From a checkpoint of a small transformer trained on Wikipedia.
Size: MLP 768 SwiGLU, vocabulary 16087.
Architecture: RMSNorm before each block, no biases in attention or MLP, normalized queries and keys, some layers without positions, local attention windows, gated attention, normalized values, capped logits.
Each number is 500 + 40 x the weight over its row's rms, rounded and kept within 0 to 999. Layers, rows and columns count from 0. Numbers have three digits each. The size before them is the row's rms in percent of the matrix's.

# layer 2 MLP down, 384x768, rms 0.0673, rows 68-212, columns 96-191
097:452434521505508557475553479486513516492493540495550502474441546530417449530463535488489534466527549521498461517473519438495554463559454449494422573543513447494450562474473527530531502514462482508514508524521522510444479517456427490469544479520575460472493569535515471450470507549505476513
103:481477479502486516525521501521487533548563503508508527491487516516503449509556508559483533518405443574496551452502482532483588564544529559460467458489532491502442475574510504559462475579501468553509555485531534455535406492504457466544477458544488549518519424498516514487521500425488476504
101:523495577493491470552487498537557502546538521520485464566513502506493443501583478510559470525433545566471514511518490556549471449483522521457515464530533530476478493455537484526442536634482496544475498539462513434495488463515502546507469484530550515487510454503519530482472476480550540506
098:510527489413490540456524460510512486404491514446541432488492502570488510522476523547459583475512435507442550444483515465506537485512544494557466435511403544470534514458508507476456486460446546496468566486480485502575522526518455475502479509538508486537425478502583558521494582504536460458
103:597492524519486429459512557491565520489515482494442417529497448529573523463546517535575471524527597561481502525445551440606492466526454482483483496546426514499594396497504531453490513498480458479467541566474506502480532500555515497472450467509495551525498543400571509492490521476483495473
089:447482526458524498534461566479464498524479451518499517487501399529594534479512506515495526539465472488510547518428505492598570533479485503499572487485541490481410535569442393496490546533565517533570498501540492464532510456514483476437492429453508522510465539529540428542511485473504403431
100:493501440548533460513464563530515504523521477542562509524528570441500444506497579484505460457519515518466460499488528499479464521465448544520464490470460470424429508502476538478426478502561503498469521488487542523469561446462529608408484493517461488502494440526523417567497451500478483509
102:485534469529517458540560485554528526488447519406503499461543509481477514451540518465464564532505513527472497527462491508453480594502503496534531494600486488539461453522497499465516494518447480499485481528489470556544485540485506453496492519474560551497500526490507526611484475428521504545
100:475475537503480527556507414482527532464477566433535472462511483459512493424476527554521524455447518483539464479495511525514443456513476528545541480513469428475508501552483481559476502504484434555486558474542501474525441544371555449442520486554484497498491480486474545582541607488451492486
099:428479569491512499506470509475504565543516536542480529557428520462482490497571426541438491530582545512455489447423525426499480444469471513467526485524528450546490479423490502534514440534477451527555464524458520509436530521505547569413490586494505525492480504420514504554457469491413571515
100:461445489468506602461489519531573524568517484541512415499494558516582444456520501533463538461433447508491494495506548496514448491516437479546544453472472461542510503473506505426498553388515510503536540411525476482534503466441478505501512592440568473559458452537511595532507457496453492438
100:514514565562633493527480477569479503468522525481499504491510517450509522503537501510537469558478432496495522463447409438512482527496472488498460464482464441508500518466455517502469448543515393552436484519523477549553504523480523517444553486571485522463533549620478545545500488416500508418
099:464476485572503533454497523545469473515509494493501454468402567561486532479453539519511498468445458521533541584528549467464504429487532456490456575505467463539530549465489416402539517518518557522484486476560442466532524507461493476559464475551473441558435441459507527477453389539563450446
099:487498532511568503542535468450436430558502533458486524409504512451457458513432474438557570534470492465473535500516495517531487488486454513489537463545504481499497540576510481543561474538419559569597486476514522509542483484465487564458527493441538432499465420479516590524515541452484509472
098:496549467580569532463532466520473535462497494512542497528532491443483545503452481566545459551518520539455539521416505511490456550465473520489553552512501450543542534511540460516519451544535510526549485464486602380474467485487495462501466595473499537423425508479467538455519458561462564459
101:475484469478502449541513453416511554578486530478489474496552569525437435440504488538565506523493502476498483488544488494505514436504562519556435498585528491526527436525526567439416527484500560520435512529545514529443484475507445494519544469504480511548472463470410491504518422515479508482
101:485520477442501493483460453540476487506508495530432513510535497510516497502434484482456496438466501458558465480500494554550524480468483395536520503468543581534530579493510542597499504507519533474499456529482530477547438438545440573460505538441458482517544532483552535540533453466522583514
096:458506510458465458487444509534469463490491481468502528471557499442529460449535540488401475494424508504509472514474547481524496430498514470486550537444514509575458442551394469551492469484422480558423572506429561448571557528490544487531477547466475476529515544544461497461533452500516556544
097:534497530456472509498534463515522437488562404528483549490491507595459498438497527507529523568536519497468523555436511395542573436461496434478469513526587526457493525450514441496550467438547482542504537451456388479498465470466555494531562555557525496528501539471496499546516487429506544487
095:497500526455504479440504551464534509495529512537475492541474459490530429518500426502494501510534487538498548517548568552507482471528451438529529462503482444557558507468532417564527525516462448448485439497522526473532583496477442429497513533522497525458511516473409596493489489474501447493
101:458461466550483452516511526443484505510522521528510519562453554537488526423576461463493549559549531495579473509466464505513529500532453490472483553503498456438533468519491529491540559490580585450452404522521479394557534486538370471475548475526455507501511448523528448542446532492492446500
102:495527485490457531526523482539453452559477438463536459485434512479499474501547512526520449579488496476487489525484513500534509531471493442477527508478470431502513484504547502484559507485531546491512509523499465469564513466513577474542505410435525515562539481537507502467474534588543443444
099:424486525518531538471554536559512425486509564520505523529506528515561527503468536445448468439471513504467476457535576583555434496537468460547575456500426549494494508506499447495500529566496433487533517517539542520530523496482508441438533506491507480506492476478545487510588498532475479438
096:462570516524458518486545544446515450506473494521474532538485453434417609490433566519468477524523446518523545544468535520508426485501528526476537519506492519509574479592542417456501552506520526493467491464465565549483528511444455435449489521563497513483464506586443538464540539575508477520
094:459508528517493598562558515522449548456489466523561570466461479552525489511488488488419513520538488493559409514522523492458561538523498466546483557555535541530471448379450466515519489517534535492491492487462500505510405528532546504510500501461493450479462554475574491422524481449519505540
104:507504444555499462517486485552478524527448535468561548520482447502474543547520489515569538482557515467525521548452633485562466493519555445528481428452498453515408459483594462468499526504507423585528510560483520549523484562550500466582422485524527533497494453514596490408481453509441555526
106:450534441500542565546480525484521508507514579459492505471465517563505525493536430556513509525589460431575444464487494471532497514500524573517436549478571453458514517510499426493443541462510480429606456538519518504451483409500503460553492480512461492528487560547506491475544441519534585548
097:413506478491473557445521503430519496458526447520539594469477510467501491448571496492458525467511511483521451507554484406511522478561485542528554494502518447555587463414504635480524543485530464520471523440431558513423481394547474401486434531511568491549451481513577497508560509534513495498
097:535535543432502506480486513519535498447489452482560436500581505488425537552495608469540488475528544494501508499520552508451590556523562514529454527518518467599421498513458513575485521625431533481497461518536517464534471469544534557539446568458526457501484534458445488488478491555483513424
100:488552542460507461503466461564494546503490447584515547516479519481405337537518494464555547465480512444477490527486490469521557451547525457509518463558541556445514472478470557440507461495568475534430499436495466517453483499481543531519515566469479472494566529456571516469566588510529442469
099:553489501457444536530505545458536466535429537510550516552451577499526508490520494535540509499517448516507514461566552601532499520477526520472496490505517489518519510581517500605523572528538603487504532458523536489543395483453540522534473505549479492494526590518512453464483533540423468461
100:492473463463494520544488468481454484458444492522482486441514511580451530425537528481536455509588513489443443510491479572499492578565470510557522484472481463525494578526439479545527579456477442553406501454533542500478515447457506466438418494516613454459536524520517523403461542463497515465
103:499530456518460505569554500472473515473470553503558468516493464474552486501461556494498469522508496570493531499488504521500423467513554579486522496496572495509481471516491470442489456451481500518518441542452539557484520461518476470494480523501496481593518538531537522486499437505515457521
097:470474463527466540499496530493460534523480489510518520479518517503422489454576536473492495488516611502521516558534467524462516491399556490461522515499550481496479456515489501554566515577525515428429467481487540548476504488484461561587539469594438457528529515501491479598476511470527474450
104:518521503535555513490520440522505467561514514474561538564530546537517537581538457514553511455418518503490436524545508443504504519548541530420541501528496579517458518537530449487450494517407482483439524509519532394495477442545530468474520488463487454444512489514464528503486479491511439521
102:499489558526521474431515508474532479520527478531492525432524538478530432423544497467456557548528532571553514469581547420444535469477479487498450477490527394551518512515520492490504507473554538546510493584452481481548469434500481433581579502518536465477530506528536526463430496447472546517
100:516469399505499485547500448524425539495587455450541507421458458493510537429579488560474553464496501541473540522476510504463476513514514527435449468467451522486533482546499496585547533513456547473506500482474530504478581530488511515480509636453490521557504467520514562483511452533509515562
098:489460463478480435514496433500505477556482495545511444528448472569430531549492464549546438467464489538495552512475409449539512546443475557472455516478580500489469530466427456411485494538491504412503549512495473511453472476569551419579525594472463533527401562501418483482457549480474510493
097:448416517503464577523589561474541531514458544519497491494552528451439510485490531423538468526500436553509547500513579545515512539550508542411533511458427540452519504470459486512545530494476492530562486481559498493551536469481464525513467512538508448557478472483482508473465550495493536598
101:475471476504449476490517469471470430508414476550471475483528458507505506519541549520466536440531585500450529450513548370521524523501569491488509512511452523490502563449531510487501577458468530535388505443520455485514508530547557507500542474489520566487486466508538489421469565510403491510
098:474539416516512497585502426541550535514529438495506497494452502526447484434439513495498501535449491550400571482426483508507512529461454464493534457527472595479498572523454483451408502486475534482506509499501496544536508499497462518492501471499475442547521496505472549573553493544516484450
098:487531461529472491423503477506499489469465561497531425441474536531502476481558500485466469456434553472532537502534481445457500449516553519506464624508508467526459495528590492473528492552466508534536493509476503490457492496489551411514569523540452441545576465393490536510542456589537500558
101:543476438516502551448476431476539533457512504580511460429488513485530558561439553454481488499593554449512513486499486560483481467499499443544472510541405498507557503569496479502479475503517488513550519504550481547517447400608458462521522515473515564518420532457595528566511510455503477486
096:487529466491473484574542483522427524557463433513522517498500502513542485477560479544508439591450494559530592522549524532528466649454522553551528478443489456519510436469509493440411549518477489591504488482463555471450500493500475483520520470529540491475519478483478465462454495464556466500
099:399459484475395529565494540480465548504481473518519490499496480478560556485490486522368477519534439469466507450460501504461509499448500476477549520476524552567494533476514512534462473467503574471419461499515490491432437487511540502524480499464433521469490488504566520546545547528461570494
104:517527552495468523463504502529526495538581521512496545456448430535480519502568442567471473555554453508496439504538552491511441543516534582451478536499559564442537473496384480505456549563547515519516486556494481472508516514456439418496480513452438536508497481501521522489519468475507551498
098:466506509504518519503472439516512529484537523485558454519518477531485565544475549533498499541474421552473508533483533463498492545512506493553476463604466473568513582488482565492498520523472545483517480464493520511627517450459481506491544548484420518468535468476534547542516508446522571484
105:506489488555494475504446448514456535473419502450479556497563578538483538482472468469524516520609481433519421498539558485561457542635488528552551490533524426514471467472556489395533473473469480508522551534480498439542508468512509540426500531467485510537526526531562493478544522505533526471
093:519454535567472471491488541498490429506461505541595444486515450442428508486478540553555504474589531489573504504548531520470480523563558548483543536490502508488479498544543499475551515388513595504481518512501492492506473510460542467526494456492551480520488479505534502541500441487535517487
100:484510478486568571435552520524459480530485533550475479510529449493529452411475461438519455532472566478519555522505534530528535522488520508540493548521542499551538497414531408467537487494485488455520468535501443474441498527532567501505548521430491486480480566478509491430457435475504553473
104:532504564449502454460531474399478512590491484523540465552555514463490476504558502476467528600520470486512515505493526529494601507535499481512522485407485484576434546559553467585467542541496398462511474517549506534508489548565532485496445483447504555437544431480505514495507575572486518498
102:461480534502504484524532526539471514566524455531458470536469450489533431502559517559491583472478503479492490501465513548494479392491472479541514513550520445518516503520498490508540567494472476471517491542539509472524536475498460526473436468516532518463527489458515471466528544481512518473
096:426408408495556528474476431523472463475490432501504496491417493450473457556505467523503530515483502514478537498465524491414472548563432462519481484509463502384541484454479514423484475432493489453512522543461512533499489541464513547465485496458477469513559542458516411469537516473478592493
102:576506491559541501458546504561478504602467521510462500497485492491482448535461523510412500535536459525462483463427529472515514527480563488488508512509464555473516595465422486489489555489536533437526460468513505509465513459518433538474462458533494532511471496484465465469435561540450576486
103:538510544497462556422491499501482552544516486543487477477501467513473493451528499487560422538504471508474441508528545524490418514532537510538513548432515516465513490506561530499502447466472496463498484466560531465484517520527480491498484427468481497502499394528451490441533477483479526479
104:484569491491509491484486526459476464431537518469439469455442527478473468450498483445533538585434479453533568564474512499505444541407496465565465523476432492448534457447429506502470478482485525510552412558478419409488475482534508484563505512528529504472501534506503507495441506532560445509
101:490494510461532555505474480474469492606481478530536459508537543437484552472501440528494424500435485507507543528451533501497546589548464507492487501480492495544487461516513583504524530551531502454530522486566550492495502492466544395544513479596485494590488517468440477523444576544472418566
101:518487517446465501503526578505498497454528530448529476496468501501462474510496475466490465510554481419483491435464462477503381483504499495476568519531540511475502468557546549554531536521540475484485429481502438530484448524418514524506517383475491451520444472472550559508511542582477509471
099:477569474518471486551473503528526409510512476545450473444515530473591454507488513535537489568475497411564436498532465501411584447502511489507484557499479536589473480483468537569513509484513479495475521556454546581477493464414554492425546527538486560526477493519452524574549461507503509466
099:480441543463463493470468536456483568424447542442494431520443520491499501451475519505439467455528542410457482461516551520456550531429534493500491505473491488503546529481520460520468541559479547494514463462480525579442488483545501512522514426533509480541426466491479479386500472444429541486
104:468526582523547470523556485565507502490505561492495564530552466471454552527498554451514524433549395474553545513533525497424505521487488488507539519567490522557498452437552470515466524473558548465516470560549471473469478456453426549479457444471500536521477503500559488489444473520482477400
100:508524521487539467484508477527484569469510606546521507505547551424456502541529439537480485440399478471491529546529540470479543503521518490505456472502483562500502530468470567455463453526502530554523503545552476478532420518586476493415499526398509485492478446500524515565471514492464459541
098:427463535541472529509517501570479558522477444440411517475484501531541472505582410434462495508471504474417542506529555466509541483557546569537490480498486437492526535497554455597489500552582519501471486525470481507486540526575521502515520480493464463506569528492446343564494530430470500465
101:539468469494443393458448510494526508502527452560520531539567548476503461529608509525418510477548572456446532512573522528484522531487496511424456528445478560463561486476469488544541518514478468562475465534479451479515489471587531538423568596439510443468507513515454476532451500484513567430
101:610470519501533511496526486534497515553484511480564481429463545510512478569471513549514513455458529503422430515520512529486535481500494504527607526547515441467456477496518448534481494527464472454504455526531515450525449530441515513528505509526568481458445507530521514535465484449443547509
098:492482496527541473504507484501493520567445538451505444575497524461531492467520453555492542473506466399517520551485504459439523464494467530463484519519470570462486475550503460467532427499577428505576505496509517441506433547549497500572533529461468536581567470472498513445538582472498464531
093:502449551443533446450447551465537462491501486517482520538518580521408485437442447589427479540509506444521516533466464504477509464429518583562532454442537476489538546604484511507551498481545463514523453529512561429504476437545517467477467511531515473550547497456491550551460408510473476520
106:516496536456447486494451468463513589590530500478495427506504534532555487450485514450495520543550447516518508488498530528530492559541623543550443488486520518555477508526469443449444570507610456500506460491522532406496528467510543481526546516532484444473460527484523496521467411509515549501
112:482525520457544541498507546486511465451467481521496461507478471480495501550536472536535506464484520498468540558470402505401513472510496482506510478534436569461472563513550565549496465531480481592470569413511571509604518583503486456550463507448481469556519487446405444445527482518503508521
100:522454425505473502517503536545473491521505469638528474543522497539462602521494513481472574523547492546537502565484438495565492534479480452494573549528514544505553549500544490453516540555534401535515516518544521457489456484545510446532490528494515513482449528491537531543526430546455526534
095:510519556489466512486487527572491521467480483444479519510538482470484437466495521535458500455579501492507537454419454473651455471428435501551524549562482467479499486445481489523511514533425444550468449463458477532526473493453422529469477541465507476462582535495470506388497559448604532514
099:547583445550506569490496487470473573474516566498460505562457511552445493500528491590475498490441501548498524473523470507474466464496541530441515467477510579468541509542540523574547473495492411465408578496425416487517496484455445477497496508514509481565513409496519501454552400355492429529
102:485535522437526513484494527490515513506497487443472541428534497529484523498566453485520518523524433546447478446526488492484509482494610533533461446540489503524525537485489460475506521532460484466567528472502474470470490466570580564529529512455436482527499534486562465540510503451484538491
099:472492508531476472502541497448503428450574507457473445512483484535550501458556498468515528527501521514461543459528414563518435511484560445539476501551515510584520478466462496573472549430478486487542472473529473470582542522479444473535535499546539508447502470499573531530530490497496548512
102:469502457426498514540517520553497473466414483508516516540558475474460410553523573483440533456466536530518562528502511459501507532459470547482473477493482501482536523477549467566477494417509555520529420584483497434457474443512457413465529524570501426492545547550570554484540568472446551538
098:553497552541476597498491529396522470411545521460508543475539482540508500505488483496464603451496500480420523549475492398573537525541505497488529484522454446467499531452476530475502491533514445559540587515522526525488452590456519504463539532483453440533562451445482506528519476402449522476
100:530452465485515523448524507469519411529528504533485541475539428507483466533475488495477467476566476450655508566500446520472449476453486480510438470480495542484539476509491512426535481466524507481512481476486479536562501497473423530482562557479527509538522545508530536511519553560515570455
103:512487490522505492434526534487526459527508461487470420507519517542483517426508552459431529441473465539485563555471475546528424546479525493507486486506557563510404526491510486496527468459487531552513487499530515523475488532491489531510489454532501471546404498485438514518531515515526582521
102:457486463553545508552457386548580536481507528480479469461479445525519518522532525483534497561505435505446532500504535499544477472442532496514523521461503556475453543591528492461489540510517406460470439378439577451537536501498486502510477516468498450600494534564487500514464482550511523524
102:459492471526480502501494501462481536548531426503525479552614476503431523479489552500506508491507533499477547485471505500511517524493530553516534447499501582405528532496487496546475551466496475481467476580502513532497523418489475467686474514488564518497512474533525494462411445544528522500
105:432600460517531543556498482504531482457452530476515449514514529512517557504469428541505506482503471431478562484539443462489525541481515578562446525409494459449561558444571442442558550480542528508513455538465465557461502553456483569572536491494485546495419495512496438533493478462568519506
097:526484496507479488475521493477528489506538463504522473619540515495545523470493577549565518435480526505439393502533475520503509480450496466504499542455508559559581472515551464399533480515504524527533497429482541460569478537571540508476440462506440523502505490496481517400505531489517552515
100:413452482502483518572534506461529444577500443500471518500508522489495475502541522530500475503446436553533492557531441523627434601455525530542533498497505448516464498494446530473553501497452560474470568525550503480523560530490549518456424543406528468498555526504457557466521509508516475486
099:493491470519522476536531463520492519615502526533478493515531483520553597503503493532506482477552486445454516545515501442527503492476499530440500490442453552473536514416514477440523484456532503425445538475485579477478497547458539465505507490526501456516448520473543466527485553452530476421
096:465437509544510521550487483476555468529458501525533470520516498507512462526462506489424463531545481608505536491455573598389478497531495502489478437472520503467453466498519470509444515470576523541445467515528548422498614491578501494545524482492500511545393468475482481536506500518491511502
097:552445521504516507431494484516509470441492501487536503475566521437477471524535485531459461492501487492482467450536479518509499523512500559476508519496540576475553432495569556503500463432522501545522497514567480520422433519475491493491504486442501535520481480510508507555521553593516471474
098:477529468518505568513508489451521450549473537377469465520529551515479407524465517534505447483481438488547464483491526469542461540541489479575540454563562545484495505475530490445545454434504516454416552504547544492491535555542547433516508481542481501541513516481450506581524432507522473515
106:430489475448516566431472504446522448534487505516508489582482453418471479535507547505517491532549479480488482490528499542505556514528472506476513479495430526478474543541565435591478522510473530518546476541496476447538454475563481536429534480437533479433504517562436488439547502505496533513
105:504482523476564431513492567483469492521456488530497554486503521521476486478492484501519424498497515499470530471449505543477517535419567531464455481446556501533459445550475481587499403459549530429531544525448523497496515486470474571566541506593437513486522485480449486521499510532514433476
101:533529509426478468461498506452384472504468411476558512495595514494436540525464426532549446475548520482498518573458490508506474482512523516464510519523489496455534481489523469503471402412517538489483538492493561516522444436555473509531480531508453455478481498546579498484583449547510502498
109:513542485534455455465488556532511524455523471521536516507490439499528445505476483544506549482502482511525499531528525446557452462417380460461488448495500566490567498479532531460570519497499498501476529450510452476455524460543541544442509422507505512454487427544510479434516543490585488404
097:504497553518517491520455482450496552504465504514454451496536473551490575448490461537509470530479505508466509424517520527477551500508511508467408503510528524486446454492526515474519443410468528552596567505548440496481502505555528410478495511448563489487552467448491534455493531477531566451
108:439468449566523541461447468463514576454456581484496461522462426484436558429491424507513511468526487476554511502457492472469507503514565500523501547437524419485392497547459447470510546582514464456495537466501611508571496512511580477527460468549454490563498497506428513449427416479479525500
102:462565489465581557486537456489532544472459511488483426469459452465442526476535528558495398477570444523519374493508529501483423506427588541480503526492487463536537535537537483515540520552536587537524486422459524543534460477527522451468494505532420448554517537481513426496542534495552551531
105:488496454407458550545496513466560534472526476493574470527533528556446534522474481534504464402419543457461523522533520567477456500550423487486490573465529489410490553586576481545521479522485511519531475524539519519474524492523538507435464481497472501485506441491438512489538488443495493488
096:526454561484505495556520446566487516456535568547444482474496474465520449479569513497492527520440469479505477465506499443527498478523432507479501495439506490452497516517523506512515567471522521490525502512484570490541520567434530460521397438500525442469480559480459495546488551451550554504
100:519513474532512519477524555573432413502515536497484484477528437424479418501496508452499538457463553432435543425499463524479536472492474445512513480532526462473489463477489483503480496519497516526557461540526444441509520570517483527516450516497581455543546518464505461463439580445484547535
097:481490514514542467480473589486556548490508575489485493457532514503456577508581535479503469470440410538510500529463523446461479610530501476655417470479425517426594500535433447499528532552513485624445480509531448455506571444459507518559516487554498465565480471509441439575482483514493532563
098:529523576536548484519521465518426526512504528456557444516521500554463570512405512470495511527590419516463520515454479497510512507489496467512511426518497495460505492516567466558508470461476470593471529514474508481459496499474475563417479495524510550470548486511507557469460420528548504479
095:546490555449505611505489569565483561493514459482510546514516525512469485501505518529510564506537558497558555465514538428471516442527449445479513518484514504530535563409488472580480541501444503509514474512489508481584441485486414492467467513455530503509468455460493489510497412449546471467
095:493450495466467521544544466502575455555497516475519485478501509491509468508436513511517472548526390484473489570488585506488473550498474516506459492481536477498471529538546558549510487510587528459437506476551541568473521512477467546437437449495469606530479497484418526486562523531571465470
104:509521479467584438422547550478521526409491507488534535527457575553473419428514536549471542571542495562441495434464546539498510455550505491475529526508474507530537498539467468482579574519533533567510585447464469435511490482482473457479540569521540455489488562514528502531419516445525440472
100:479471507446513501481435530396525491511470537506458569499533523541497486482392492491467555544459567488490542479489447418529531467552446517433567451434489526504509454519511400442424458527540531563467455511478526516527502497499532546507510477487508545480490423495486474512541477564444456492
097:485508446517527450540554517470569486439455494546499439441497534464486444459515571484571520453493538543589501495521444467507384449458501499531474474546543466488455496465501549532526432629558509488461471430462513435495434459501501556461480495427480481541609531510461438521463509462506494518
102:553430501589502556496479509556521492497461484540491463543428459451532576451500455508530488447466518555489448455487470497470553590503437524481574423497529493492531572524504502469447505523540533500544453588548512525459550488512505446542417485505508473553462496520533518471470499475569465459
102:511475479459494501490444503440587499449520489447499506545564496504527459500526511529492515419566458507472559496441563434497582502483571540480547570505493500499591475442463437446447522482527495544428490507509503498518476408543486533525528465493577505476453507465533478584542514429471512474
101:509473438482494551570516523410454522491527402480539527495508472482467532394511544477533523450501523535485533545482485423528504472488387522501541501460488520563525501556475518511491452474490501520449522498501475508505484550513538507537443538468489469493506502450577526447505530548504376447
100:435525556538492561467508503442462561511464460492449406433387555498552480532393532545518523465520458510456508483496517480520413478470489540513540548505576524539493559504512532429491454543429523473327474457521521529577570492555539456448496479556410411533521473502452517583530467460575575510
099:528481501513505488471563465550437473498411487515480529473379459599548516550431529508533490565523495488491527480534475557532423511524467580479451486476480526499489542593475487459590520467517507436457488393503552521509542517424484449491427441447485532428537509531516498532450513565517537497
100:483512486542475549447509559503492478543516523471486444602609438529561465524526507492466534536597551546508497479533549511516477408507468527457592490474449550473452541488512495566540566518501530505494536534564429474511523517498441510549524520490494485478492437414557494532571474404573514496
099:558507467510463526400412506465498482591455494467455528464530430472523552463597480430464449550497518431497514498494480474471483606469427541480550451521548478457493495435535498510546442447478490518566496500456490454402459472515493449581532482592507493477468492542547481508590490485454543532
099:481438517495548477524508441484583494505423457456517508537482460523455582488435401523531506534519517554502496454446489432532548515499447504554501443477484470482447499492457486532548475459506468442471587558434503496439543472547494516521455524430485453517523521465489483414541508500514470520
101:508520552436531528450493468499522429512537500465469452457519479463555537511438557494518531463562492544475490525506463465485506496528461459507449417528528496486470465420471486557481506618496519476533468545480426458508500469475445461507548514480570470551494483479495443469584446513562429511
097:486472536440531486437470445508484552567510525626515533469481442456513463519541498479585616458583436531532549452535483504513526486518539472470542540443502508555583536489503514466546448399460447512475441526433475510518511436597579469436481444503495558450533554483490506555568514505525549479
098:468542504553536510488418468492466513547503556518534503533509499450538423491457500452470516516473482462499497456511501548478459447490450503400536554446470464504572546479513623459487510585489459577518476486543559544426474440550592525496523512584517479455467432513418502499546512547535508470
099:508510521480558456536494551456507528492584487482521444433391560480483514494539559514403489421446495480544517491487508501560534463576487464503514535461532454531484516499489518547453488550540489534564499516531479486517458498533543463426531505517416476563550572467540505419573454424496532534
098:504524497447493503494480524567548548469532477481502514546445467505467533492528476554509529461467460520478477551498479545478511490501529510475489570488566479420563543464480486542424461500517537499526448510550483555538542466555463448439578511525449523471483549521592481408461442413551531534
100:521479516501481548496477549483485523528471449478540487445583474488453534474540495537454490476480581510484539501428526459418497480455500533455518529486478525583546545535538539520490516492518547575503571535528534465505512478529517521505484424533420453597494471564555475536494509435451524531
105:448443557394493419549510503567490505569507446498441509487578563556555516504537516468425536487461458496540499490537564492542545412450522504452475480496494504515584463474510488544419463473500535493552470503515456572476517517510582538439556607484481489411452497468445502472523539490475497505
102:533525583432464519536471530427511468517595486501458533513559573491480564463513468487451469549486429469425579504442558523488561519519499475474483470430556474440548499516532435478502460486538493476441545505476502484561481513439475485484433478466448491504490491484469511453531555493475482575
101:516424443552490465445502490457477481464482454581492475466462496457547467449449547477552493458530436472505380444624457506553510451541525524493529500505476510497535543518481512471495516470512476551492529520474447411582403487466513466470462488467588637530464494435493490513502488536422495469
096:482530492478443501461464527507528475573538543453520481588490488535478530536469528568530512489513531495539432531466439565519486447506482468575490569499491419479463470546450551596423570571615514557497484522561477476467569462503505496470481534513539524552455531483485565500520498483521501497
096:515482464419463503495507516473500555458488465484504465528520522511470493558521451520471518455456496495560546420503475490490481454501556549541483513442601466526569514480540501548563555499484534422508516485510498487507455502548570547476440461487528400446504490395514522524402469506474431458
105:549578475542482474527484495492485482424582471548528493462478508498448520444533519449509392561513522506483528483464456461497465447467571520466513494562444505503517552514493474492530484502369561491504537479510462504480533466488555518459455564530532544486557489533459509509473538507505575555
102:519535597491519558493475488530500530451480456438405441539487490447492570581501510442503565490518471484563534502469542488497552487462438468527480478485436510438498491479559514606498499570430562475503460478434468472488475516477472541563539540567542531479467499466528471401497449535588526469
100:464552484454502445539597518532506472513392566537473467466465546554548564569571570466552452513494503521485523518445527566441476535487514483525549538592461467460507541534488612550503546550488490470444442442539539506461478539433528548476507506483520534475448540495492504374521531477448478490
099:549486491499520501476583537525455466446480506505487583478527495491480475586413474511546516453451494603567505486402565501544514488499457546557601460556555519561503486426463473510467524498506464460525505487523524525471506533530462498511444545475559495508560411538492489436599519536505530411
101:545487493491488484462549476518496507544503494472476544498550552493536549554457474456504516525455500484477463503500534472482494497476486448516483512453484430475536413538480489514532474536579525472491551505488531471489513466540474469434553462500508496557541486444463549458435507473482480493
102:498434534453440490563455592477462553476557412486530504463471502547530449462594547534471564473445504572511466506510552508492490403554487491443552579483446482465491577519584515563477523516477487489442457530429456478498525489529529480520532502558506544504474521548467487513400430535482545491
101:430503543461502534577445496516503482412526530540522509488563557548399531483473458553504502513520475480468524441538518466542456408520477445489544543572506440528512498514522459497494548510528451511388570533563508497476581512411528522538485564503497425534491485566513510505466477544519445502
103:593570515444491456524485522516501500532509422466479486563513473436520564429603433521503455487533569457570476517521509496465579509549517586461522513446467415558516531577517539446439494458493542472462513447415493390520498437524490507524539458530497405483505537487514546437516489533518542518
102:481487527451466548463449481557501555478564537450483495540478469488483500533529590544521552524483518570509590533550455450542478544523437516583485476554571513499535509554421539482498557455539468469503516429468455513541462477476527557550435489501496496498545466455512496535565535476478488530
104:500558531538469513533505548581529521487481554453486539419453497551468493501534507491507530543515546515519491529486477512522512477436559487527465514542440507557503617491465409444500535552503539508465464522531518461570490458519500418448504469475479505481460521472521532517540398516502505480
097:431467463508552455479444536540532481549461450469513466499567501431486585508501464473516484574482501442547532569534523551441484487417512490419514485517475489453506541516520548549445449543522605494453419531550494511479463475492528446474494505492531538486516516493549531515478466484522562531
096:505455498417487503495541545478510499531495534536456522487469520530524440540527508495477530399563510573490458534554483613504497557482512453503477541503514439460546484579526537458482443603568458448590509465533467511537515487542529458476488456543421528443470545531473456490452463491433562471
100:534469493411447505491532553487502518524526510533495563510553549472478474496480398621538396550536499580490533599521498472466425513421555571472507517498534520485516521499490499499533460508504555485518474431420477512510463446476474460515546490449515503523521489492497481482528459508596511524
102:453492538477511500507459594532478479517532460548476549520432502529500482462467532509553527488500549489499495532521526480509479468522501502468485520510408521447494504537519489512557489501547412469576547507536497460509512531478467415499536512489519493474540476489540510531570441461513547462
099:449465487575464475453508490473600490510488551481445527479463600495482413516494421487524510540532524517500554522547476566479525489475472550481472551507471532501474465468451505539485524498554501558503521511509494495468510506499585444475468521584479516567487523528513577574455540567419518499
103:563495456485517503518532449436513500541474436468513482569480526517487588550410512449551510512488514431531559498577471517463518527515464458462584418507473504497496558540481533571475554502437449441477470512430594453510494573499499559578531468613493422540467467510439485532520447475527468482
096:489534456493425485541480498522540527474524464515519486492453571459526479542528511458499484424539456492458535465485456545441525521517469509494492517574494455489514503519471495541504511601504492490509573489537554490434519460503495520504539496458450584573492476520447473572528508511519529464
100:518511520543445524473440477517535507465506502474430576534459507484533533512453477484417493527505462585595521499532565435490474446461483544514528481511479526441515491446507413553527509492510530491540456503515512506521509545426541521432510585485558500540426473556507508463542535440489498468
101:521519452491510592476495455533519493466474435456446445461505524519495517528517486596567488486507520503471489514543518510462595520467431484498492482496464484489507558494509466469508520507467527556511486550576554503559573502486492433490506508513500481480516556582456536498443469492429579487
099:534494442454536466392491537515497522473456489487499514489542468462494480488472544433508457454528479535462507450518461452508498458490462412570507484571548520475521455570488430555560528477537428524483434486496469485468405469516515498458476542602523522530480487556519486482494549545505452426
103:431499536513476503491524475516526502522482529469493557540476525489427515492496477494486539490456533501569492521463545524471522512488575550479442506436473454523551402474488507471437522443502552535541447411587468520383449583477510497467532577472430537482420561527490515519432483498457460499
102:488522469524522547493492528499489518512484398509520467466439507536551489471595480554491501483510507510478462513458509483497433529482450474509481556571542470511500493501523567486501534525472477491494461529496545553509543466519497525519503529417566570578526585496469568450467428526447394517